Weights of a small transformer language model: rotary positions.
Each number is 128 + 24 x the weight over the matrix's rms, rounded and kept within 0 to 255. Layers, rows and columns count from 0. Numbers have three digits each.

# layer 4 attention output (transposed), 256x256, rms 0.0845, rows 241-255, columns 64-95
112105130107100152127098156110108131123146140121131113154121134132140130115134111149108123140104
114126142130120089097105116105122117112151140146118124159143118145114145128139120140077126136163
119125132144126131145113138131095140127127150138141094132155148136132139123139122126077140128113
153158144116093122110135115135104098071128116115091154146149106101141113107140100187105106104112
112129124146119105116109144119118146130127159122125114128147140149143147125139122135077131130124
124131140145152147130121156106103113151124126108151085129072135116110123149126149107121168124103
145135144112120143128140112137140116135139089127120153127103109116130113124123132121175130134128
160103053134131108123121137136131138132137145102158147125124134114139109127124103136130127132076
134108120119140114139153104178120125121126107126123156114138108120111147157151075151143158176133
138161152131136146128128127132160107108145124142138159146098132123123119102129127122151151135131
099131140116162128143120154129140142157135085099130087135123143183108155133139142104130153117110
136149142101101132115162113155142107095121152123169153128157160112111111107103143127096109106138
143122129126127150137139110143158110135132105129126153124102121118110135133131147131175131138127
125145157134148133090122149125128121116110079116110159108107128120143087110127132152136125122164
143123137117130147126147104130147115128142084137126148127113117109118114132121131125171128127130
# layer 4 attention value, 256x256, rms 0.0826, rows 242-255, columns 64-95
119173140105123117141117134108094136156127093108124103133127083106173116115082183135082140131111
123131103144110140104118119142129127121180074157142110117134118141123090102136146167128122117106
128137125139132135118118127112165133149144098124126119100130122143135105093121118113131126134127
126168116120129144152139092147097156148152105151137082153147123149147144147142149133106136114140
136099102117115153139144108165149161131144155148123148135139174074145099103117098127108107157148
138080146151128098123132134098151126116142108110110170133159158120111122147137094126143114105122
150137177127135146152105122096119134119106124129116105145106113108138114094124093121093113137121
126152121114124139085133099109126117129079152167125134108133126097105095091078098145097141104114
115099132129124130139142147090114114120123136094137128111103140143098147119163102141152139129119
092150133135114125146135124093099141116150085125144143115159128097126074126144138115110107125137
115134134153134100142121113134111138122101123160110153145104129129120189127131111093124115155131
115108155123105123114134152094112112090106133118125134111138172108110114124126116129165115124135
130127162129126127135106113127094118154116133121150145169122078129116143135127107130128103080120
132079140142119108115128169117131102104121123117138145100119159120120091118135136141163125113129
# layer 4 MLP gate, 704x256, rms 0.0936, rows 0-127, columns 64-95
120149098117152158136117112075122128169097166122103172138137113088151098125087123117125123115099
135115135152085102161114150120108129111134179105082136164136161141137132119120109156102119172111
163116144140128108111138118134137121111142147121079128134122154126139168110135184143121136098091
161152146147121094132126180103141165114108175133127148143160119150178143136175147150103140098123
123129148115119144126100116117108084104154108119121144131092157135115119110123109146141153153153
104124116169115136190096130152119106120109136113113113143130145132139132129148120148120161176144
155101118118118088138148119141116099122137088157150152121111139138110134136111111117115140122123
116178118095134111139148140102086156117134142155127125122149152130116141168129097139059184140115
159130106152126124137149151125148130092140126101162127085119136128144121123130147135106122129122
122078144099114127116113125131142113177194141135146129162148148077111155161163125110137104127113
134104099148140140114123080100157149180178124124120142138126153112143120113120128133107107130080
154117104131126114129102136126161150120159134099137121131124145122168134161201091124110110117123
122094152122105108129161104101097109086122135114114110114085127114163126120136134097103157122154
107112155140094135100100124101126123120188135081107106171138120140117157137131118086113154141134
117142071155178127106128165145119198155150141119114108116176163149132143123128060099139142106152
126119140099115160130118162114124152151109139154128110128107149160126128087113151124137142155117
110152119144154170106100107118111147114126199108119149114113160091153132170137138160154113132132
108082116166118148124100127157148174151160145101149099109166116122171124118110111105124159108106
134114099120085175146098097099154096110087118116132120104078158147142121083148110084097126118114
128139095111149131113141125118160164124144136124129116118110137149097110106151074090086119110145
179143149136133141125106160144104177112125161128094144132130156146100131148096096084104138083100
139109098185101149132107069136178152135178122101120128133129116079102117129117141108132096144099
133110144138125167132132110070103163173124142158143128119161164129129141069093106095122175097126
145111116127145135099188147159137145101111103134124093117115098084122135101105160080143105115131
082139099184128093114140152145105142095115129147098138169155179120146157125134136124129120116106
152148083106171161150159119118117143121073164121101113127134157134105129116112127130134146129132
150142126148144126180112163128136137112146159169098127143122125141123159123121155133117102164130
147118119141094151126155126131136132164107193112134104135097164133187114107112125131093153141150
074068126135130154095124114103106096117160134122121112143112130143124140149080145125123158137114
094094146127088102167081101108094136153142134147114110127125133140162124153110121103131109115133
103155100123127097100134103132105128160123138141134134119153098128198129144135116128130144080093
158126107101140181114157103164092136151113081165092123177144087132129146138138124147103127146126
070148107172169125179127150113112145069058155131115109098068124130139147142154139117165123134114
101125151124111137101121135151127146158180163130166144116144088152171125127132134179115148124105
114129145147087157150105106170140136133104165125113092139127144146106112109097125105110137149099
112124085118114138104174120093120141118101142145161150152109126111126087092153172143107142129087
108103152152134126142160088116136151129122164132110123164129140140129141160089119103128111114115
106173117127109142104061165118109146150129142137155135157130116139118167082151129094119165184144
121123117152120153151118200168122091142094124096143132179162115130098132102106114130096148097154
118122112131151140133114085118109150117142145112091113146100133131159110087150116117121086116097
132159115110105122137157150159103139096114146150139143131134078161127167093147069122105139162090
133140144173106167102104111123092129145109137184116135116110099201152109109108139120136199129151
104118143141134144095144141140116131139116135084086129092130135134133122161142090183107148137142
123104074107159172132149150156136145130150152161076111110160124132138069133105156105124165109118
114138133143140150138133133109151159178098160122134125158162090119173145087098129124104167147101
078131115121119139178104141128157134091119158150130120114158097104129160118160111162123138182140
105125130130137136108129161128093147170111126129130147131169149151124126173132114142144142161110
133140130216105123140134170149151121155131147112098131155172123122131130140148152140148134154129
159168113141151114133089101167124142172116152109077101131128129179150136151135155094096144114137
139129125166134106129151153119153124159119159086130131114134142137111122144131116138152202145104
088144090110119154137115148114150160123137115139143062153132104160124091066119110113085155093106
084143098145147135141104164093137137149171113104143130120143112119110138113128173138112145159152
144184136127135128116131119154129100107104149116112117097109132103191171152088115129110145133140
071155113135099147105167173125118112132148154121134138156085161115141140114169145150126093154143
143158103121109111145094140129131129158171158138142158125118101187143100105113139133121152179163
112172145183066108108148124105150153153133134126108079114095108136132125122140153156135119139144
129153082152096135125114167127156123102147117097126097138124129134137132147075099132113091106149
128136153127142137127105110077114176131109099156123121137160120140134134150111098127090117091146
130138171192090135070142113142133179169141130144113132090137126143108090133111085178130121093114
111170142096144127142162111118156119145096147109130102125155116160148133089149157138134122152143
124141128149154155159109132119115099121135144131130115149104146157093165132171137140101116120129
133100150181159147140146119153160150110108138147128141100153092128155142134130096144149108161098
101126126153091154144109145118152116172114174150155134148109155137091114065090099140115136163130
105157132142088100102100127083161124155118147108150145118105111129134134125094134084144166134128
101142106161128136186119145145152146096170162121132144095133144135137136123057135128138141113137
137157130157129181118130118116149124097088110131122111135138112135141157138116145090078160134145
146118078146139121154130152117096127145093109112043162145154096167111121115086108116091170122133
115115128130092121112109126128149141120107163130099149084145127168135130147135148100142157111153
083159125156139149113126103107118119147174190132126141154154097121139133139128138098116152152107
146137123137088103132161091149099149144171153117122116117118103136106156130156162136104127144139
090118108130115124154134091143103113130104187099076098131111167147158128101130154170103126120140
075189112124156143139146159136088129126079159132159158113157123132121099102128102129126147127105
096155141165137121102114140131140121116190155153118086126137137110157126111145133130111133151127
127151063126125121100129162115151135133123142118113118138091107146120152117139088094113172146130
153133137144135122111099134148134130117105114111117125125148091142139142127121149125133134111149
091159130120090136124117118124173152139140160145133122123112167119168174131097140139140119134103
124129098177121152151125171134096114125078156136118100160160098136136157126122101122110141154141
137127081126127118132118085095090148166151128116107133147197154129156100068133116112134156106086
127120150095125152157103127125137144137150106127110153129139103112105093142137101101053140119115
134150104092115146104128110109113131143127119155108127147096147160141094131118147129112150102116
075140154151090134171141145119141147106144141118122130123103129127118079081136161104159104108121
111128073132142123138077104157114106167137109143080095140100147147144148119134144112095114129137
065137125142121142134132096100110120120146194144165117099153144146110139113109146101137117121138
162132095140118134129097151120127128139162121143100110147136132121131131124135132131110108135102
123160142151124100147124180168151185091160148146150104127117155158133113104110137146095111115095
114154133152142136094127155128087110091098144145127112173138108101161125167095112153118150085128
150104135094131136106135113128120147170081103126076124145117105139149073117096109091131127136071
090115146103103140145136101150105112137174121113116084135138135152142173128107143104106166168126
118166165133092137120141112122123118111148150132098130154169109137131161136136126089128155169123
124136139090084117136127166108133098151110101142125157136100136140107121167146143129092121103104
134156115174131138115171110150144125155124132100092108087105138158152058113170170125130153114100
094165133115075118145142124119097132187140156131153124117120118129157115114155109160160174097127
095155150160112158124164144100092187148121149122144113203146114147144117147138135088112136066111
138111148119078143134073155101132117169127143138093110121149159130144118148119151134131188115102
134105131105142125125134144191100159178109104127120139125167114185180164114141133132106126091121
141162120103080161121074109136113101172100175102084115097148144130114100140133141131114093131124
125122124174085107068145115109149154177158133120130135142132100121146102170105119125099190127145
128129136142117129128101127121128130127170135119151142166144139139166163129103118138053170103157
146112113109165111165109127143123174124160160115130130128179109140153134149095097165100109120044
155137122111147112141141158117132120115123150095145145160130100141159133095143117104148152127166
120127086139114133126139150152160135147101163109104146113158106150104114125136102106123132127118
130143122101116129143144146104153162143155154100112088101168139135132139169096125113069191129117
159162115161129143166113133135154124123151109105132135145103115148126093131098117127081126158128
170129093162128118142140161109100131095159136093141134135139107156140094129141164087126100144100
158129121164117161164110180153093138118090126136124156094170126144133121135174091147127130101106
115125129155087162111148138138098166157137170092123110107133090153156130174144071100066116143103
101122107158164114201155140150161127132092128102139098090175095137109113069151087106151148109131
121136100097110169130171142168112158137171160119146124134142091097163103106103148136131137137115
126150149140126131176166125167127115147142163097117128143163095153137151123129115114116157161138
155161147129126158137100155129096135121150106139137135150111150129126106132115130115104112072141
079133121148102141143125136163113177118152140139116089147100100172128131102095155101103110157133
111136121146161162102099117104132156097183120081101101091126119101153138102096125104141113104111
158124126130114146164086146129148129151133138147153089170149077153171127138190128121113136135149
139172120124133122133129077169139173075142132116097131163152121125158151159175108134086105144142
086141119136120126118097148092172141138138124114106125124132140125181099153113104101141123088064
138135105136136206112145139156096116110100131102135107100110087181155113138150139086158143093127
083173097141109091109113086137143115111197160116130096105087139158132100142105102141133152141139
113132094164103139127131107134157106120148137125168130129128107139098096135164155153100088126123
127120109113130114130138100109133101127108116126136129124141133134128130150104119171116158144120
114127124138155143110137112093105141130139150116141122123149104105164141161123122116083139145133
107118142110122126142174139148148191156127106156107077140150149115153110126142167156120162085102
138132105136094117161111092127144131146138136098138131133135107152126116098179106144121102146137
141142101185096114105129164111117133124125158118136137156116152127122092120133133141115156140129
146147125177098117167126155130129152114142120133123100169089101140115136115091124069135125165133
156184149122140124156098101129139140128103128147094124116135153111158116148116111126091141129129
092146100148137122137147160135144143106119166154124147075185095135133135108094107093135139089122
101122130130145132116138134140122134129154185147091074140162106124159163126078108103099130146133
120146151107110144142100102122118128109133117122123088156100101139168151169105112130089133127113
# layer 4 MLP up, 704x256, rms 0.0987, rows 0-126, columns 64-95
106120117135155210134126114143108134144091149153139120120129131125140148139120126102144130128114
115116135095139117157116133123130093135082129096113097092122151115154094143126132142176118176111
143159133090096149090153138111098095155084115168114128104095130155156104103111126141122081120143
152132144151131137130140123133104158143157114118158124145143096116089131136086119130120134105146
118138148135143103131109152148085128094136113133099161132094191119129145109149120121147131132115
136118119138150125128127059105075136127134155148186134149100089147145118173105119122081137110114
136126133153121148131165147106145163118155137120091098149124145120149141139151116152120153106128
144152166106121122114136154116076119110124133104126127105104131093171139119082144140115158147135
143104139104109144138123086121117112158129118163132099141131163080121100180145115136119154093133
100131143164126131143123140102133108129122120134133132157123129130137132124154101081115106112144
132130116161104111177099096167107150086121110147110119120126113142096116154111141132142120129159
089129137131127127078126118098147154099137121147127119140126119142130119131086157115122171122101
113145085141128124125105103145129138112142156155126185111170169123151143124137126143179139115102
159158166090126096133114119185155149144120139151135142132135137123114153124107136070116122119133
158072121123148133123092084151092106098116134124117169110177145108138126111146167137169130114118
112132160103123145142099147126173142155149091129148157151187102130136085137126144120136120201157
188102132163108148146147130138085113169103123154120135169128147127080135104168097120132136147166
191161124072099174196076185093084128108131138145108123147060123170152101066143098132163090146123
136138158157160119129118144149103154104148141123124134151159111148112128173148160133167114136094
126100199144074146132098121071138130149096127120121100127109116099133116097091133133119114136140
114095117148111118139137136147142166102150147156084089186107099103139080132155145112176126123091
101138127136107160141111165115123112123101108127063140133129142116108149147166156125161115122126
097161123142120127133109106132120116113151149168164104163153185122147167116116086091147139135099
121158134097111124128166156117106124085141143142143133115091166149123143127189091137143076164163
131149140088148152117106156112103093137153108142109113117152128144148141144116110124101161097138
116122155166103126151136070082119160127139121125119133115092123164119141120118193106125115135086
153126144135188161135133114149151126142105118120107143144136136157129116128200151131129162156103
114108144150135138159122101170115085110106149133113123099125123123161199123087133106125090131158
135153155093109120139189097095152134119137140129096119170098127190116171077099094138104120122096
121086139122121118178113106122086148147155123122148133126111123167077112111135148095121073165154
158135195125145110129167154139112110113120123126138100114092132126141156114113116086104124169158
105161111104156156134145117105153111082162156168118134139159126117111148143102122132115116189148
134163141095121148081164145117134133129109137167098133115111115135119147124122123155098139120096
104087096204120104124149148091100170111114129182114094134124133130143149130099143115138141120143
114170125189115137097150117113179161035080128130076154098118127101131150104135116094143121075088
104116139124106125102107097188119147129149161162140131108126124121115172142135131111120139147097
102122128134143109155144139170131084116126125128094164117104175127140112117121134134101110136099
083103151146168178143088137157097175115137126143109152126114100147146089157117146147114080142132
119097092141089122112090117135103146141103107080164097146131120136140135129141144120120143144135
125095112113131128122115106143132136138158111185128136117139087124103102132161163125131090156139
132120157125107116109125113102136137120129135119138146142128129095126080173112127106157113062165
172095103133094146124117105146116126111129124148145137105091116133132108118148148146122154111129
113141142099142120124100125136141143098096144191188158141148110140140150140138095141098114148097
099101120101106153145084076126126117122119129144139122116138143106111099130121125112107082122139
132110138143106112180100159078138089112086138116133135141181135128137147132119096122124126145139
112136151137150141120151113148200133148064106095141176138154122124120140148136094145148147171141
141184142111126127106163127121107121175129107103116105107127119174127110126090112137130140126115
141129141148133134116101143112144139128111151110102166139133144149122110134131121174134111126100
093094142069073163139099103128099147098127128126142123129127114113134150132089130108116099127166
115135123134155106111139137092107136140176112134136113105120172103149084112114178131108117094138
133150147135132105121122126108130162127112110111114118088133143126170138144098135137154164098113
143132113125153119128107170122120117154164136114161121156126097148170144114144105093105106096109
124119158086180161144157123121140106126122120100122125092160138128137122104134108123122153121138
139155112102149117129117097155129133145161140114143110125134139127107105146142057134150119102100
079146107157083123111131063159112120161165103103140120114101109133135069150105146164109122074120
132119066128150145159163140087145158121100131104139119158127126128119120169114122094128121125115
134145126130158149115135098116115118119132121128134069092096156126125105143124140128134161093128
147134132159160114131088109120152167104132100172090163137146098150133171176115113105124118102097
136115136150096146135127132089141144119116094145168164144150134168159184134174142096115121170100
165125138138130124143154135103168136118120129115127130111166113118168180095119102126088104121154
144163152128136104122098140089133115127181124128158133139122147134133101119114121129121120143127
122188104110153138085121083152097113138117113118140161137130125120123121152147130149129140134150
153108130113144144144158110143126164089139123152100137121162067105134100126167117094152143107146
081146116133150134132132130196148127166161140165113118139119119084093175103174140153120119166101
130113126141140127147099123123127107102105109118130142100132100191129115175166131108141105113132
140120150150115101189150149118136105116164160138143109111098109122122137120127129153126115141127
136118150121130150147122133143152141125119121131125126148117110117121134113133149125113141134149
099116141095158133116119156115122114151093157101100112132118133141128091124142104090146180126128
125133166096147194121195171118122071129117187113162118129152120082142110099100099115105108147111
144127148100128098091147124143133133113115137132165106091153161105124133139086131132148156124139
144126147123137122084140169146155119093140129142118132115153123098132136114122130151124119086107
149118144114151115089073125117118127149131109115151143127104129116094170107155117131117162143121
138098123127174131135124194094168119135104151096170149107105152153128117155174159114134135125085
092191118177134149131156115186132140098115101158168125159116075129125165141117121171125155109134
139123147116118129102139121128117115119145128153125115119123151109134140130114130135125135158113
113160116152157132148125109128142129160123128116104141228104135114112133147093132103122127129138
116141099189152127135154130167125188154134121124128128119133113086152100122096127149144119149061
109122111185111082198136132103127162142132132087148119130129078154144107125134123161129114108124
131125114132131130122135128132130117109179129118155135141154131111068102091147145135191113162111
088093091121118147147112119142094118175117183128114124149116077127118120121115164134138102121126
145082122185120140125144171099158113136105137107159144109125111116128107080113116120142102113074
136144079125115132137110104132107122146130116160110157165117170132121169167121096100121151159132
123166175126129146118079120136160097121125138120143110155167131136131095126109114134143118157149
153132129133095120116101104114114149121164127098144126119113139163117110133117091091115162115121
111111102148136103095127082146124091137087099120122134123127143138124162167190171112155114140171
083147153126102111109110129122129124107116122137124115120171107108121130209099091156124121112116
153138138127110123099093150135121097111115118112114138113052098108114110157076100132120087104198
131086161121124149130042113145134175160128140145114188101138144129131104138147113112132102137179
153121074121150170161150084130117134136119134119143135126157168162115153153106105158139137068125
155105147168086111091123106095149174114117145136150131091136149096152092119125140107114079142125
122127120128136138130127099092126157123133113103116148110128136177132139152133157149130152085076
176120138148158128125115157152126100136153120111120145121130119116093149160180102095166142158158
122124103108144129141078141105094139130179155156147134132103168100169158102140159124118096140143
067133117119158104113128117135117142128076149105112136128132176106134116079130125111111073132134
145162127126157099127076093128098110116130116126132111128168145114106163108175134138128110112154
143145131160111109129098129084105108123090119103133124126070113194107086090153091136119096126169
124132129118099178171089083150102128100090127112144126121082127116107117140093150185104103140116
109162148100148067154128129171124142132113136103092117130140107171118129144100146130146109108128
128098111107138093137117132132114102097161125143153084117119147071147121153145153142140103106149
136115152141144099113135170124094123081169122149133100129138155131082129140102113140109167129119
143103134146170123124133158106100109149127137139088143115115113131171111116086140153173121164137
116154128104112128091095145105169173100140146122132146130137111132152171169131136128135130186089
126119165108127137127130142117107123111127147130160117102118150120135117157127107144119127102139
129119091114107120129170148113105122113130110130135107160121129135175096085146156160138149094113
142129148121160091105131114092141104123107123185093139112122153148107138170120129119062139146130
149113136141120108141140137173141106121117088132085153120123114152144168132113101173128121122146
153181090129112121126147146115130102116094132146105143138167129156079112125159165135108125125126
130136144121090118170115106107155112109132144135124109159157122121162130118125161130143144090116
086120124152136142164120127140136130127144107144102120117149136094116085159101121098174138097132
126085113107150147165116114129148132120131122133114107104120108140163092113143114147135150115111
133079125143088166142090102148181140148125118093102164106101147115123121119102150142105122125140
156131105143139156104165127145130130103106126151075151161117098127139074091171115105105123110178
127107129113084090173104157120146136090102132158136136114117126125122166155137157131103120117154
130134105117164115130097132134167160124114117151104131136116089113137126103135101158098085154134
141100151159147153151121141146192138133111139169120141104104160105125140161135133114173118100085
062168154152085105141161091143097162114168109120113101123082085147154098148117105149109120126163
163124139160149122143150156111109158137149144154144168160152116132146109138144105100148116104124
098141148146104115119131135140141111085140154119169117118164132146095065144142151159134118135111
112115106136177087157134100139155139134204127133121166143148113156156150128131109120084144133133
126119156107165105145128096181102167162098113163134129164112158105124133097123113153142122168126
132119134091121134124122082162082158154161143128082112124176141128132155191152155132136099118097
133092153153093158103140125139127119153093116149136130140122157108138186159145130142197125124109
133156130116143120162132135087153118149140113172152138155103162126142088112138121163110107098127
128150134144147149130100114110124159134115107144158131128153145159129158136147098125109175116132
101107164136097153121097127059128090179119114159123130147111120129139100125166130152125109117146
131154158107108090073103188114147135121130147162135168126114119104117103123153143082137134141090
112163121113113145109170164112148125139134137152143162146118097135139107098130107154127112149110
# layer 4 MLP down (transposed), 704x256, rms 0.093, rows 0-126, columns 64-95
120124098114129117165164167146074128103111128186085123089172096089136122150106135085133168158129
110102160121183134113183100127158115105115091124163146166128132168152135137153132120115073139145
110123147128084123085154126099128083114122135181132144137080140159131139150178117118168111157145
124134079161126077119140145145127142078146140127104120141126142128145142149155141134111113145119
116105106113136122100138107101127162101114138124155132130177157128135146138136136103124123113191
145138150107119099133111115171171112131087139128122112118116138113134105127090102142154137121107
153142134131119113131131105153116127134106124140122128138091106115131118121121126121130112128078
104165165122173131136178140141131094110093105130095103122156119094168149125100058172103138154163
130092135146158115126125127094169181093099124124103120114135173157147142064143094114148097136122
124101168110177118095149097167133151118110148130147161114130116137123144087058141139108147124131
111113088148149114102122103149136141124118181128144118115150144172113132151144089155115152171108
118160093119112131148159119122145152110123148133128158119101125125096137128110132108114104142111
101079107150162116068109120111129151146133108142132159130140114137152205128134140103128129126120
102106117186059144158122124139118088177103135133118159178123129110113126136092132162120140114206
101094157117193179157159122203182131098186151064086118121151145111138161102126122125147112172104
062121113104135130149145107178143112143133095190077098123153094117110200140102110143112157122153
131119148093115124119132153094140139162126132088145072114142127101113154143123127069089121152104
122118115102185133171115108126084132112125140156128123107138139089139159135148089147154101143141
140113123121120115152111110106166120159131124116117118107113105120106117112129122130131170123133
117121156146124120150104142087134138137149090080141136131135095130121114139088185146143120092089
096134085165110107143112155173141130138099111132125098151169073129157121107108117168136143144122
129138153110128104103139135080159127117136120145118137099119095156155127160111141147089106140106
112092132149153150125150111106093152144173137204107129141112162140126133101131085122087148154116
174105106147089086108081136127159168122153142170120158106118130160135109158114150162135154125151
138180135078162163125127087104144114143109111165115156078113106132145144135104128123131152150155
091134141134097135111127112064109115086117134149121183156141131128177191099114144140140140125131
088140122135135091128163101137131096170149049147092124136130087135180126137127085120100173129127
109120150094164135115126110210105119146122078114120107139145141112115126151143167136122133133154
158153129125169102166108121146153177147119089137093136096167117104122155139144123110153181108092
112149144141166124079153142164139102144137107140146136165135126108129130118145144120120138173168
151196103130145148111150120130127110111116138106131116162135170168124137102105112158119127138120
137122134137101100106116135079093122145093130114106148103116080111119116115136105101155110113080
093144133104146135144123098090139129124137136129154133164151115135153151113133121074116133126158
110086140064131143068173162121123083146166131149127151138111138139169141152129121119125164097078
110152125133092154105183111135127107100128141132123086112111139134079167106099075060117134099137
130134104122127154110120139121109145119130086149144110130089131114094140099100126086127079123114
147094070124121129131123135149145123136140139126130175106062160111187124082135131139138135152119
167117119154142079138138139123078126119149135176118107109076118152148131126131100187137151161122
107117106146119105126149154157096115133129113108187154099114145116124137130121139103134140111163
076150114149104119142139134124086148128107136109120110114103154119105109122138129134130153110125
109114164084155154157128116121130129121130120124103101157120143159090147137128127121180119079145
154146143146142154142102125139138101122160102128127115165155173171131132109110098147135140141165
121093124132121163102112154148134106117121110138070109141102120144121108121128145164129090151154
112128120113136088141135097095149127137122137105096121140129128144104146130098144133105093136093
131077098151134126107156120138136108102108147135169116132117119132128161146142124113087103131122
110138141066135124154092129079140137107125109111132098132116124142115109088091144157094086184134
135151124116128111134120142162122121128117132124113166123151090157102124125137100102125128125151
120191128131155115111123192133146102117154130129113170121140100146109121125125132110103100106144
126125112121123186160124094084096140142127164159126120146121122116142104149134086126112163130103
133099131107147148126144112131127138110107143131120154124085134133060131117171119160172123095143
089099125101120137106083147143145165098125148091121122114121102155131081124079139130061101132127
162153133101155143126111140141108186098088157099118127123117132143140156158130143155148154146121
130146147129141137122115093142116121118099108142090143160140138137117148160166143138105120129126
136119128142070098114112134106115108104145171183116139120128128114159122103119103121118134172124
103142137143127110103169110122095120113123160114130098135147156097145127148135122166146151133070
156117095153115088118151143154088099130158108142108079142087083123142167086145094100134117121099
118143095133129146169076133162092121121152073167139110147110116073151088123117120136166146178163
150155139140108110111120109118105164147154131095125098126154157177114152098128105113163126137119
188121074122115154140121105134136163157108149115116169104129124143100113109126188116132153133087
136126136163093171090124141135087114145126131161128172130113101155135104125148091155170074142102
120085147144117144135134124091119132139145137110084140109166158134147159144072171140106131127169
137150114123101158156102145145104108154131117108147128137130151156100124112116114168156114149084
130116171136133109163150099136142118155163118106118060131140099098100129129141095130149164133114
140122186165107142134142086103120087124108140097185109139133112170111117090151108103131070101152
178149135114163110121130121147103143119155108108142115116134140133145119170110137138102163131086
110151132149091151152153114098149161077108080090118164157099104146137102094126114123146122145113
116137167148117168151139162110119117139121105152159099119117116092135103120147118118132108145155
118138110083142131155128127103161153127127163089114111116135155123143136107136123120128168184134
132160123105124123155090138164154125107124126123082111118168167092127089095117116119117163119145
130119137123132120116122106136109149139128142151164103135138098152127109146138181138065117137164
161167165135151097106102163159141162098135126127135131080150113155147133188083127139158080189093
109122094146112125129114158145142131145165143124185152111100135101111123110153154171165145116121
149133134148156179117122133134111106105117113085092094113160126143142113152135138141179155136142
141147132093138067107146105131160119117124142133113145118162099124093156162138125130136100158158
141128108102126141130125120108140096131098111144121127125136143143098134153152133092158107105143
161129123135107153128135129118129099125155135087088106127181146156098094157162139112100150128134
116168143146144133169139136151122179087137123123105119116091087117104112153125115160123104111140
098101126140168153122153134109118100133154114147149169151129145122115125153128104117103130170177
105105103160154127144136137101119128112127071141165127118128163194146167114119131080117132099120
130111127136138135131093126125121156112121125122150107096139135095122145120166146122131149137117
124096129118132135142147125111122122150122148130173125175156154110098182164145109108132145128162
133109110067124127083150165106116118107120123127135108117102138105153143125110152144125146099132
115165104121120123152089172139164149149162114110132089125157131129115117163092090118145113105125
133154102119150134171089125135098153136148125156136094150152113124123115136144134131128127108184
140112125136133151114121124140137121111116145082116153144161129141132111128126128077169105164104
139150153115111122061136128145152130110142128115192150170127135108152116159129113162132151115131
133114181156118114086113103142138161088156098117121116144117134133106074118139192124141132085161
126134127141160121162146103132155125108091151086141128127105132106085173143086124143115124142059
174140155188142144106150098143089120133117117146147166107111107140152117125123144141092099130066
107128136153117140107096133143112092131105138142133102146114164143136141152115144184113147096189
127139109141134130163165121120086165115134124154096130129120100116136099131165118113090092094109
123114157147134133140129095097071132149124150167127133116076161150122108131126137156104132114145
126130149141181132154122090143170117110151119132136121081136082124139130139114109125125102150137
132137081163151145177145133105127133111163136154149139098163144114096116121106129159110143124160
106101116135168121128151109132140105142162102121144130069152121099104131123153126168141116135107
119115114203108146117101121149175124099112137112153102142111143103128151111135146126107102147098
178072174161115151158124133144157103130130153096124147171145108155148122085109083119144123097113
135104118090100119140154128127132132129124107088114159094118099106136134147120148146142116089077
175082115131112118135122115140148123118128099153134117141200156095167112109154101153163128111115
113104102183132145131125105059115126138116101116146155149130111108136105138154085152169085060107
129144141155087120143134119126106143115080097129104082158127141133111116128144139141105146132117
093149085168126077127110120115116144119128139141111177107065110109136117161145130179110050136116
105144143140130115103079126151120098124117132141128141106098088109136130122134151126143106137100
085106079130122162118112098144135141127152096150116096203072126119171139068136113167121159136113
124151173113123117106152138097144102203148146122130122143149116166119120087118123129121166107167
102125164143106114141142115114102144119138135146138101107115111101135121126140126186112091173171
141123085112132154112109092171119129129174146131158172148108160129106111145096098125151126125140
146147130132161087158135126143078090103132148136127125201162114139117135139128140112125071134100
159131135149107106134126171106103130147144095113101074139117138129114141137151134111109137117127
165162119122105125147140140150161111099152160135139144130164147187127139117177136115153134130112
126150145138105085133126119135112126111094141131136121096103129168158141118129105082117124105108
143095134158191137108137136143155133091153167117109127144148120060129130138120128180117157145086
133117151125091109108109084111138141103116136088138115098155144116078138153135118125120132152124
135119125143147105128125116131137175138140132124151118104173162091120114125141140149167084168158
083115121123143130135132140105128140120137110101126157073129176144135125103136110093162141154157
095146116102149140142122140125102142141077145175142131112138183116118154098182080099111135112111
143100124182132109084113103108071141108144144112090166112125139137123111095105125124122152107108
098133090134123117129134137129142107112115117089115113151112129124118143152160142164135138133118
110102142099104117127101129174119129111130114126085195092104111146087162116135165129131132139124
169130108114112097108146138176129137153122131133103101099144077130157146091145104101170105164124
103116104101142148160183133159126143116129103123122116174143168112162158133110159147139146131116
124149103106131128131103110126150141158107112134120156109119118068130166092109166097108189150142
112136132150167157135154143130147107135148122143152090129123136135144106146150144112132145120199
114154143155133110116108159119111136070156144162109130126147118095160115121125176154132175116114
108111161159122126115140124163121140106141134156106174128074147095147088145117155101154141175167
158150122101168128129146121209111099091139146128095138073116119127124111153134097127124125147095
145089138112119091163089102136168154172109142110192128069139176113134117082117112146143152149120